From a checkpoint of a small transformer trained on Wikipedia: no biases in attention or MLP, 9430 steps.
Each number is 50 + 12 x the weight over its row's rms, rounded and kept within 0 to 99. Layers, rows and columns count from 0. The size before them is the row's rms in percent of the matrix's.

# layer 4 attention query, 1152x768, rms 0.0291, rows 1103-1136, columns 576-671
074:44 38 40 46 48 67 63 48 52 44 44 59 47 56 58 56 29 62 47 58 53 49 50 47 48 54 62 55 59 54 44 36 55 53 59 64 47 37 66 58 60 57 32 44 44 53 52 34 41 58 60 65 47 51 49 49 60 50 70 61 49 35 43 43 58 46 39 52 54 27 47 39 49 32 65 55 53 56 55 48 69 65 43 46 57 29 46 59 54 57 93 58 61 55 34 60
091:72 20 65 48 71 42 39 57 49 44 64 42 52 56 41 63 56 32 70 51 78 47 48 48 44 48 41 60 62 54 27 50 74 40 59 51 31 39 58 40 35 17 40 50 54 45 90 25 71 62 43 36 56 57 63 71 45 40 35 32 30 44 51 60 52 61 39 46 81 49 40 63 38 40 54 42 59 75 59 43 52 58 53 46 61 87 36 50 47 44 48 57 45 47 66 65
080:57 60 44 38 43 45 63 72 43 41 44 47 47 55 72 52 36 81 61 52 42 40 56 48 81 61 50 48 46 49 37 60 53 46 57 52 46 50 43 38 55 69 45 65 61 50 39 68 28 56 56 63 51 61 66 46 59 41 65 44 50 31 41 40 40 61 53 47 52 49 51 63 38 45 66 35 32 50 50 42 45 56 55 40 54 43 56 66 67 52 60 68 62 47 43 36
111:20 38 55 44 49 31 22 55 75 65 66 48 53 41 45 51 51 46 41 45 62 54 29 38 50 44 45 56 46 37 49 51 31 58 60 44 47 75 48 28 66 39 47 51 35 55 48 39 39 50 79 45 58 40 56 55 60 70 23 50 47 56 66 31 56 63 56 42 25 53 60 46 55 55 60 62 55 68 55 62 56 53 34 54 63 47 51 41 40 52 34 54 39 44 50 44
103:57 77 56 53 43 64 73 40 33 60 48 58 39 76 48 40 60 61 54 55 65 48 59 32 48 44 57 38 52 50 55 61 64 66 41 62 52 47 45 67 53 68 53 48 47 37 43 71 32 23 50 57 48 42 54 50 67 52 68 53 49 32 40 23 39 68 58 77 32 29 44 44 33 51 64 59 50 43 43 48 39 47 74 43 39 39 56 56 46 61 28 60 68 58 50 46
104:58 45 63 55 71 39 59 59 27 53 66 62 43 54 46 44 57 37 45 37 57 46 67 46 52 52 55 64 50 53 38 24 58 62 55 43 31 26 58 59 38 28 54 26 50 64 80 37 52 36 30 42 49 63 44 43 46 49 50 44 62 31 44 63 66 50 53 38 47 41 62 54 27 45 50 40 64 54 42 52 44 40 50 50 37 76 42 56 58 48 43 38 46 65 65 66
103:47 55 46 65 28 74 44 44 45 59 40 59 40 50 51 58 48 64 56 44 43 50 47 66 64 67 48 52 59 48 34 69 66 37 49 56 50 48 53 71 47 71 53 18 42 50 56 70 68 52 57 46 40 60 62 59 54 52 35 48 47 24 55 58 46 42 51 54 66 45 31 51 47 52 21 54 34 51 40 37 50 52 41 40 55 71 65 49 65 48 54 59 40 62 54 59
075:59 43 32 46 50 32 50 68 46 44 76 36 61 54 56 47 42 38 66 45 47 46 48 47 62 60 49 53 58 34 55 37 62 31 69 39 37 26 37 77 46 46 24 42 65 29 54 43 46 55 63 46 45 58 42 34 46 44 45 35 41 35 56 74 58 59 45 62 60 58 42 68 31 50 60 42 68 66 50 53 88 69 30 64 53 63 33 43 52 68 50 61 78 38 55 37
082:46 61 38 49 35 45 62 52 47 52 37 42 49 67 57 51 43 65 52 62 55 54 43 39 70 50 52 41 50 68 39 49 41 63 52 62 56 44 61 38 52 68 31 66 47 47 40 62 37 53 77 65 58 48 65 56 64 57 54 51 49 26 70 41 28 72 59 40 62 39 53 37 43 37 57 44 35 47 56 28 57 61 48 48 58 36 51 63 71 54 75 62 47 49 54 28
096:65 55 56 47 58 36 47 60 54 75 61 59 50 44 41 56 45 64 51 41 48 68 73 39 70 52 61 45 63 53 53 67 81 55 41 52 47 45 48 55 44 26 47 65 57 63 42 54 38 40 50 28 59 38 59 29 45 54 62 78 57 60 43 59 74 63 32 58 46 55 42 69 47 51 41 46 66 50 73 64 54 56 46 60 41 70 50 58 57 39 41 20 51 57 53 46
102:41 43 47 54 49 75 35 13 64 55 58 63 38 46 39 55 59 38 73 46 53 70 51 57 47 57 61 74 79 54 62 57 62 38 39 58 67 34 64 70 43 53 46 29 58 52 27 50 63 51 32 50 45 67 45 56 43 64 59 58 56 61 42 55 70 43 73 68 33 51 48 45 51 59 28 70 68 40 52 46 71 57 73 76 51 75 49 53 47 61 50 22 47 57 57 52
093:63 33 35 43 52 44 43 53 52 64 50 51 60 40 38 58 78 39 40 39 72 38 47 52 26 62 40 69 62 45 62 42 42 45 65 45 27 64 59 66 51 37 56 28 13 38 65 19 63 44 51 36 62 41 58 52 28 49 41 53 32 45 58 56 63 41 56 53 35 44 46 36 45 47 53 67 52 64 42 64 42 38 34 41 55 70 33 32 67 61 41 32 43 39 51 72
095:70 38 34 54 41 44 43 56 53 65 59 31 62 40 46 39 36 51 55 50 55 42 35 45 43 60 40 55 27 45 66 66 53 61 41 43 45 57 30 73 46 44 27 53 38 33 42 59 61 77 54 42 36 66 59 48 45 49 45 70 23 35 62 61 24 41 75 61 46 47 28 57 44 48 46 66 53 46 57 33 57 51 51 42 72 39 61 49 52 61 43 60 48 32 47 39
106:39 64 58 52 57 55 51 49 35 45 36 45 46 66 55 65 38 41 70 52 35 49 48 53 19 55 56 56 50 34 39 63 50 52 53 53 54 38 62 25 46 63 57 55 63 70 53 68 61 52 54 46 57 47 36 54 53 52 57 66 45 52 46 45 36 44 69 63 53 67 68 43 66 54 62 61 58 43 42 36 39 31 64 40 43 36 46 66 67 46 47 44 56 57 56 67
099:33 39 54 49 34 61 16 48 57 45 51 77 42 76 48 71 49 43 24 50 55 19 55 50 27 46 48 61 57 49 50 42 37 38 60 73 44 35 59 75 68 57 49 42 51 26 53 62 57 48 51 57 58 55 48 50 41 63 54 49 38 48 64 41 52 50 47 48 48 29 58 27 39 52 62 72 52 58 36 31 49 44 55 51 32 38 33 48 82 48 44 62 57 50 45 51
088:45 35 49 40 44 60 52 54 55 34 53 53 38 38 51 66 43 70 40 68 50 60 49 20 50 40 28 56 30 52 35 55 51 48 53 80 62 48 43 57 57 52 50 66 40 55 37 47 42 48 51 59 58 43 59 50 63 46 54 68 41 70 30 49 44 64 54 33 52 40 75 30 33 48 65 54 35 29 63 63 33 46 28 52 52 22 37 51 46 57 52 28 37 44 60 22
098:37 59 81 39 39 68 55 31 43 53 47 58 47 54 51 41 48 69 54 62 57 36 49 39 54 53 48 27 50 70 45 62 33 53 42 54 39 42 62 26 73 58 50 65 57 49 57 71 40 60 56 59 46 45 50 64 77 62 51 40 50 42 48 24 33 74 48 36 48 61 54 42 65 49 51 63 35 30 51 36 42 57 50 38 59 24 58 64 45 41 61 66 46 44 51 33
085:51 64 55 58 58 44 60 42 64 34 64 56 53 50 48 65 38 28 48 30 53 61 53 54 63 61 68 68 50 58 49 48 71 49 60 49 47 36 34 38 57 49 56 55 59 71 64 38 54 50 34 35 52 54 43 52 38 64 65 58 60 67 40 50 57 49 41 55 49 58 38 57 52 43 56 46 59 45 71 59 52 45 33 48 34 73 39 63 29 71 46 43 54 39 61 52
086:58 52 31 52 63 61 51 56 53 47 28 47 46 60 49 55 71 53 42 43 34 43 78 61 52 57 32 74 46 45 35 48 39 52 35 54 50 62 33 73 52 33 72 48 23 50 58 36 62 58 33 50 46 43 40 40 46 57 52 44 26 70 54 52 63 41 76 48 42 52 58 43 44 55 57 53 66 43 48 65 12 55 48 56 30 60 38 40 56 60 32 38 54 48 54 45
106:40 60 30 53 46 28 53 35 49 62 33 72 42 47 50 61 46 68 38 49 46 44 37 45 64 62 37 49 48 53 34 48 49 83 49 39 50 31 73 46 38 37 48 40 59 42 28 45 59 26 74 55 63 55 45 41 56 50 46 70 74 45 50 42 59 54 49 44 30 21 36 35 50 45 36 56 32 35 60 54 61 47 49 39 34 39 50 49 59 51 47 37 34 66 36 39
093:33 51 51 35 72 35 69 35 52 41 75 49 57 41 34 62 74 54 37 44 78 66 46 54 51 58 49 67 60 55 49 64 68 47 42 51 31 28 40 52 50 36 55 50 61 44 62 24 60 21 53 33 58 27 40 51 47 54 37 40 55 43 47 41 62 65 39 58 50 61 37 27 42 47 55 61 57 45 53 55 52 73 63 73 38 75 33 52 49 41 51 11 39 36 62 49
109:42 58 56 51 50 58 50 54 56 68 27 40 50 66 62 50 39 39 53 65 21 41 56 27 49 47 65 40 44 46 57 78 36 32 27 47 54 58 55 57 55 53 56 56 51 43 43 53 56 59 52 48 47 27 49 38 62 53 61 69 44 54 35 31 36 43 42 52 62 43 69 45 53 54 47 60 47 53 56 52 22 48 66 45 56 56 60 48 43 50 69 57 61 37 58 42
107:61 36 63 63 51 62 36 59 38 51 49 48 61 34 48 45 35 44 53 55 34 50 52 15 46 49 23 51 32 30 45 45 46 49 37 68 51 51 46 83 34 41 47 39 54 37 42 56 56 45 27 38 56 68 42 41 46 53 33 45 39 55 35 79 69 29 34 48 46 40 52 70 37 50 42 58 44 51 24 67 68 45 26 44 55 51 25 46 28 68 51 45 51 38 54 39
108:52 42 49 53 74 53 49 65 42 23 56 33 54 63 45 48 46 58 56 56 36 79 26 60 46 44 51 50 35 41 45 38 41 48 41 40 73 50 48 38 45 45 32 48 51 35 30 54 61 43 51 52 46 41 67 45 61 55 47 49 41 37 54 57 49 52 53 50 70 59 42 62 41 54 38 47 53 61 47 58 68 50 68 53 39 68 56 48 54 58 57 41 61 50 45 62
100:41 46 47 65 36 67 62 51 52 51 39 52 42 58 53 31 56 67 44 54 67 40 53 33 76 47 57 43 45 52 50 74 48 63 39 44 58 53 62 60 54 51 60 51 60 49 32 62 53 36 63 63 31 60 47 39 60 58 49 43 47 56 49 43 57 64 43 61 20 26 35 46 59 52 47 39 30 50 23 55 41 77 41 52 44 62 53 41 49 47 40 55 47 39 50 43
102:40 60 37 41 36 35 62 55 56 49 45 40 51 67 70 54 48 72 56 56 46 50 46 37 62 42 53 40 63 66 50 56 69 56 50 61 45 41 51 48 58 58 41 55 64 51 38 61 26 60 59 66 66 52 56 42 54 48 67 38 55 39 53 57 48 54 47 44 67 40 52 55 37 20 64 44 45 54 47 35 59 47 59 52 61 41 51 67 68 55 76 56 52 30 46 27
063:42 73 68 42 58 33 41 34 47 55 65 76 62 61 34 34 75 41 45 36 29 50 46 48 45 42 53 67 59 47 51 56 42 60 33 31 43 43 63 57 53 40 54 37 29 58 57 45 65 53 15 57 71 34 46 69 63 55 46 51 60 74 52 37 73 61 50 47 67 52 46 52 46 42 46 60 55 48 40 53 60 52 71 53 48 57 53 30 39 51 65 28 78 40 56 61
089:42 61 46 57 31 37 59 63 64 40 45 34 45 62 59 50 40 79 70 49 62 39 32 48 43 47 53 38 73 71 27 39 63 63 65 60 43 15 62 49 53 54 43 43 44 52 71 47 33 56 51 56 54 63 40 50 58 41 74 28 58 28 60 48 43 58 41 46 66 40 63 44 22 39 64 40 39 55 44 28 63 49 53 45 56 32 44 58 55 50 71 62 37 48 50 29
079:35 42 40 72 54 29 50 62 47 59 68 41 45 58 49 78 52 57 30 34 60 44 53 57 56 55 54 47 43 43 43 42 48 48 64 75 46 46 52 45 49 50 33 55 61 24 47 60 52 53 40 43 44 43 32 30 25 55 53 50 48 51 54 69 46 62 49 50 61 45 55 37 57 53 47 53 62 59 60 57 78 32 53 61 42 54 39 58 42 48 57 50 63 51 43 45
105:54 19 57 48 48 41 48 73 42 27 46 48 59 32 62 46 55 51 33 67 52 38 47 62 60 49 47 39 20 68 35 49 49 43 42 37 58 49 38 38 53 47 58 68 41 68 48 36 40 43 48 45 41 43 54 45 44 38 55 62 39 77 55 48 55 52 41 39 37 47 57 54 44 47 64 43 27 68 53 50 37 75 30 30 47 41 59 38 26 39 48 60 37 55 34 48
109:38 41 59 58 27 59 60 32 48 55 35 39 36 52 53 75 43 59 37 70 62 57 73 42 43 34 44 48 47 42 57 58 59 50 47 63 61 36 52 44 45 53 43 61 53 48 50 58 68 54 50 62 34 49 37 47 72 53 44 77 67 61 27 37 44 49 36 43 20 29 47 33 70 54 51 62 38 42 58 61 53 38 60 36 48 40 75 58 46 47 59 49 42 52 43 19
107:61 63 60 64 41 45 69 60 43 47 55 59 46 55 40 48 57 46 12 51 67 55 55 40 35 39 49 41 67 63 50 49 63 64 44 60 48 39 47 74 46 58 56 54 46 45 76 62 23 31 58 40 54 47 56 42 74 56 70 39 42 47 36 43 58 45 46 53 51 35 62 55 33 54 54 46 51 46 78 32 53 53 68 42 39 36 60 51 66 47 39 41 59 62 45 60
104:39 60 55 52 55 51 64 45 60 40 67 47 71 48 42 44 59 39 56 35 47 41 40 48 57 54 45 61 57 45 52 32 50 58 53 60 50 30 38 64 40 37 48 41 31 49 54 45 76 47 68 56 52 69 42 45 60 46 54 43 38 52 59 61 73 19 63 48 44 51 54 63 55 48 40 75 59 31 48 72 60 47 42 49 40 32 62 47 66 60 51 45 52 42 57 54
101:75 58 29 36 63 68 62 46 45 48 43 60 69 54 35 28 64 56 52 65 61 47 66 48 45 44 44 28 59 49 31 38 43 50 40 54 45 72 57 37 50 40 43 56 51 46 70 59 36 34 58 74 44 42 66 47 62 71 38 46 38 32 46 53 39 52 56 56 42 45 37 49 50 46 40 57 57 36 49 54 51 70 53 56 55 24 35 52 45 35 34 34 61 64 68 38